From a checkpoint of a small transformer trained on Wikipedia: MLP 256 tanh GELU, vocabulary 8192.
Each number is 128 + 32 x the weight over its row's rms, rounded and kept within 0 to 255. Layers, rows and columns count from 0. Numbers have three digits each. The size before them is the row's rms in percent of the matrix's.

# layer 5 attention output, 64x64, rms 0.137, rows 0-42, columns 0-63
117:167123121073103125086088157147128177129145143244151081113109138135142101082117179126169144125137157152072100116112155113138110121137154161116114128087157146105125137165161165080074084114113064
085:158136184124078146131194110089056099147133148114163142151165139112112109184104184171165138139121158124157100103124199162113112121097115111143191151092117094131113116157110132110122094139166042
104:109107076139182202113174135135179106116093140151168143157128120114142097129131167126170159106108155110070155074109081083108168081129145073121107121122046095110100093128111140115160181160136109
099:163129166156152146136081130121179111106156205162135165155114080128128099103123161159103176067184151131081087116133122096147110211147128122133115129121102182136067132178166122102154176115110138
099:192122118135133122171172116105126150102109161129136106158126152094147178106198100165110094192112098136119175162103145150115163119085152098102119175084135127106174122151083159135113161039133187
078:101070150134136073066076164106135139195142144176138151136178126085093115141072136114099098114086100139060193119160191110125134104180124137145161150170170147146125157115100105143120099136123109
087:033156091085108131131123102099122170148099143118129084166135090148139130167131058128217154132104136091148133121162084148078155124073107082122079135139169091094132123097122141137166103097155134
093:071149182162172133136088098193117101110139141133148158154098116097113106177116114063169107143144109087128184108140123073152098145157140113175150144140157075158152122113159053174065113117129130
103:121122149093138195133106101131089129112155103121104055134154110176146182033084107129142138150124156087159162120091098170190111113114105123150127149139110162137126068115217149115119095117134119
100:106201081080138118183082104131139115081128079107147158109177161141102167137103121147126049146137102112118105133098087160103114092122192115133116171142186124144123191111113132134102080096180132
094:124123118117176117211113180052136132082080103157145166100145149190120104128151105148080044124144106157134132130168131150108110153087151104204119127168096162098123111139158094149129121140092125
113:123179151111156162117123194126170150095134146197109174144163106085137090106135059184128134076150060156095117168151131131140104154158164149100096142130103151109122145098108100134167121082063104
096:203156126174079104147082166164118064100125088141120149123153122119120145133112092177050062123126156141128133171142093158096151159185129150168174146152138112073148138117168141150166162160134134
083:172114089157161139134151146104076183161100128161192123138113100146167149131107128165077076090091174142167159153150133084139136160163102137101174115186089121123147158158123132203102133113157069
109:126090158074092124145103081104111113152127112071140059035193112183094154121169107124156108126142189111142139116179128174143113148098153160175121139108128131172114128063144153120132098129129153
092:112137158172162119150121164101153168104144119142127122091116101083152147135042196098136205113123164172090115103102118134154136186150120124092093163123158127118098128185094081076083144174142112
107:121094082141124081107104122116157082120142141103179194163161121178182122088096161142115178123051119112121124136154164133090138109067144183115127113125109144134111077165170139170185183145109128
087:130117131156186157110155137165096139085195146071084100153071130070130103134127093094097168161126121113189109142142190135147105114098134123065117142134152089077170091065096129141110112116160152
091:163140138163162158142117151116114167114164168051107140078069126097142162089146130083104154175118162136123144052166104087200167132131162116079149122134116137113130094112120150153122162105141205
122:054073128150156044093123128140163183093124114142138105163131150145143107207134093111134107173130137138099147154144189130099128107114152080170038145095128125136147147099108097142121091095104128
108:158090169148168168145150092102153121178103177160116071177152169154100180161101051099114105147094121110166197105077135125122142145153074120098105122117128120137107106118145085136098101115144191
107:083076087068124080137113134135162181121126102205143125162112144105145089114156159108147119011127091128102167127162148145100084104126168088113101106164120149156105111121123169127159128132166103
076:146105090074062152135078137171137172144134131097128105102157114202126125116128123130130115113076181134083138149164056125070088069154119166193115098127164140130152122124108121135117164187158108
107:120120098179156056072096164108113135053131111108123158099115155110130176139179085052124116160142159165106132147130154176171146095171137109100171147109151105118116127094105118149152092155057141
079:142087141147083141139208111189125082078169182145070084125116109124142097141102164130122122119111089112077076133148153068170090124113117116187120128103130121114132091199130083137153162112108111
113:128107120141079063125175108150093096148107112103097199115119104141123090091145156130157080126134125135204103128121096162145119065125061136066156100162107073177122122155157098145101077150119147
125:147178081123145096140097125115115122127172060067085160141127192145132077177110118123127159063149150158132109115075114132054120124136181135100084131196138139133147126121137108132181073156148119
109:214186179196143130177095145118141168112098145115097180143089168142125145105088093196125137133159145191101163115073150119182125162098115128108101117139103111151168081120138093123134119119124111
073:133140089178120111113161184124165153200183133143079167128099108131095144083095079078129169190128070127125155120140166080102108161103128148104108087158175131116139143125066114135138155106096175
097:167193101081171109138129099123163159121089099126141157118112050114183125116131128088143132143120089062062145140086112166099128114084078135121156130091141094136176162181130160142098090176105112
083:115102127159119184110082152104101084185149155175109166108094116094157105124150115126133141100176166132186182141200194098078131136142112146080131126172157100171099112095109123101100162087093115
095:189141074146155093078150188129131175146161104116125150146147125090080174129103067124147175096097140148114144128088102105043167142170136155086145132164128125118082186137080163126129106127135162
089:100118135103110127111132159044180134198155118188130102072129160069121155189091101127160143034130119134165149117116124147126110157151099145103113091155124170115127078153127100113114081141106102
095:089156172137112158040123114172107184066087092161153142144137185092128123137144163146078160062138152132139104116152107131131137143072094123109187070130067112125071144137133110122126134107140110
102:182171118056093107104113139082140120128117158125047147077134147120131141144134099178184097079112103168093087148118061127152094161101094141164154103145138134157100096108094140170099105130169169
123:075142125078107189163128120099120056116140128101140081098161120165113172155176166105071134146097117132141174107153149136113131077106186110206138113127196116126138099160137178124152153164112112
097:122187138159155116183176059210115101111109096085142067140157103143093159175159136146103167120120154115133109143158128087133085112200171106157145151114113108170159123156139117125128119117195107
097:117122140116154146143127161160097094183183129112101089162094154107120158113104212085130216136187153097113151095099158085188133130155109120136158143113100150184129083125159123094172109158149140
105:141105110161090114086116186150136124168114150184132115104077061164119119101153181131100112073094166128125158144189138069112074097183108158146188127156146140138144110130149156100079123177134102
095:183116162205078158157149117088091157160084112132088083104112123144106133137174124142087133123073104131107090131171098186144112120172105121133135120173081138118172146161113103081142202102122082
105:102097127136103141090158067130140132074093094161137181202132154094095095188087143171129119125158089151168126127137143121037131142182101102140152120102122164151158105125076129138128092132149070
092:078079111121162154101168148121116148068128135119103083068071128141113095084146096117134099165135119153128104129102129148154156091054120130168085149186085134074111140098096119148094184120080178
085:110121114134086129064130140120156128110184161138193141149119134133181200149113099116116150117082114106045164175144110137190186162108171105105120140102179124099103145141124097140145179154090157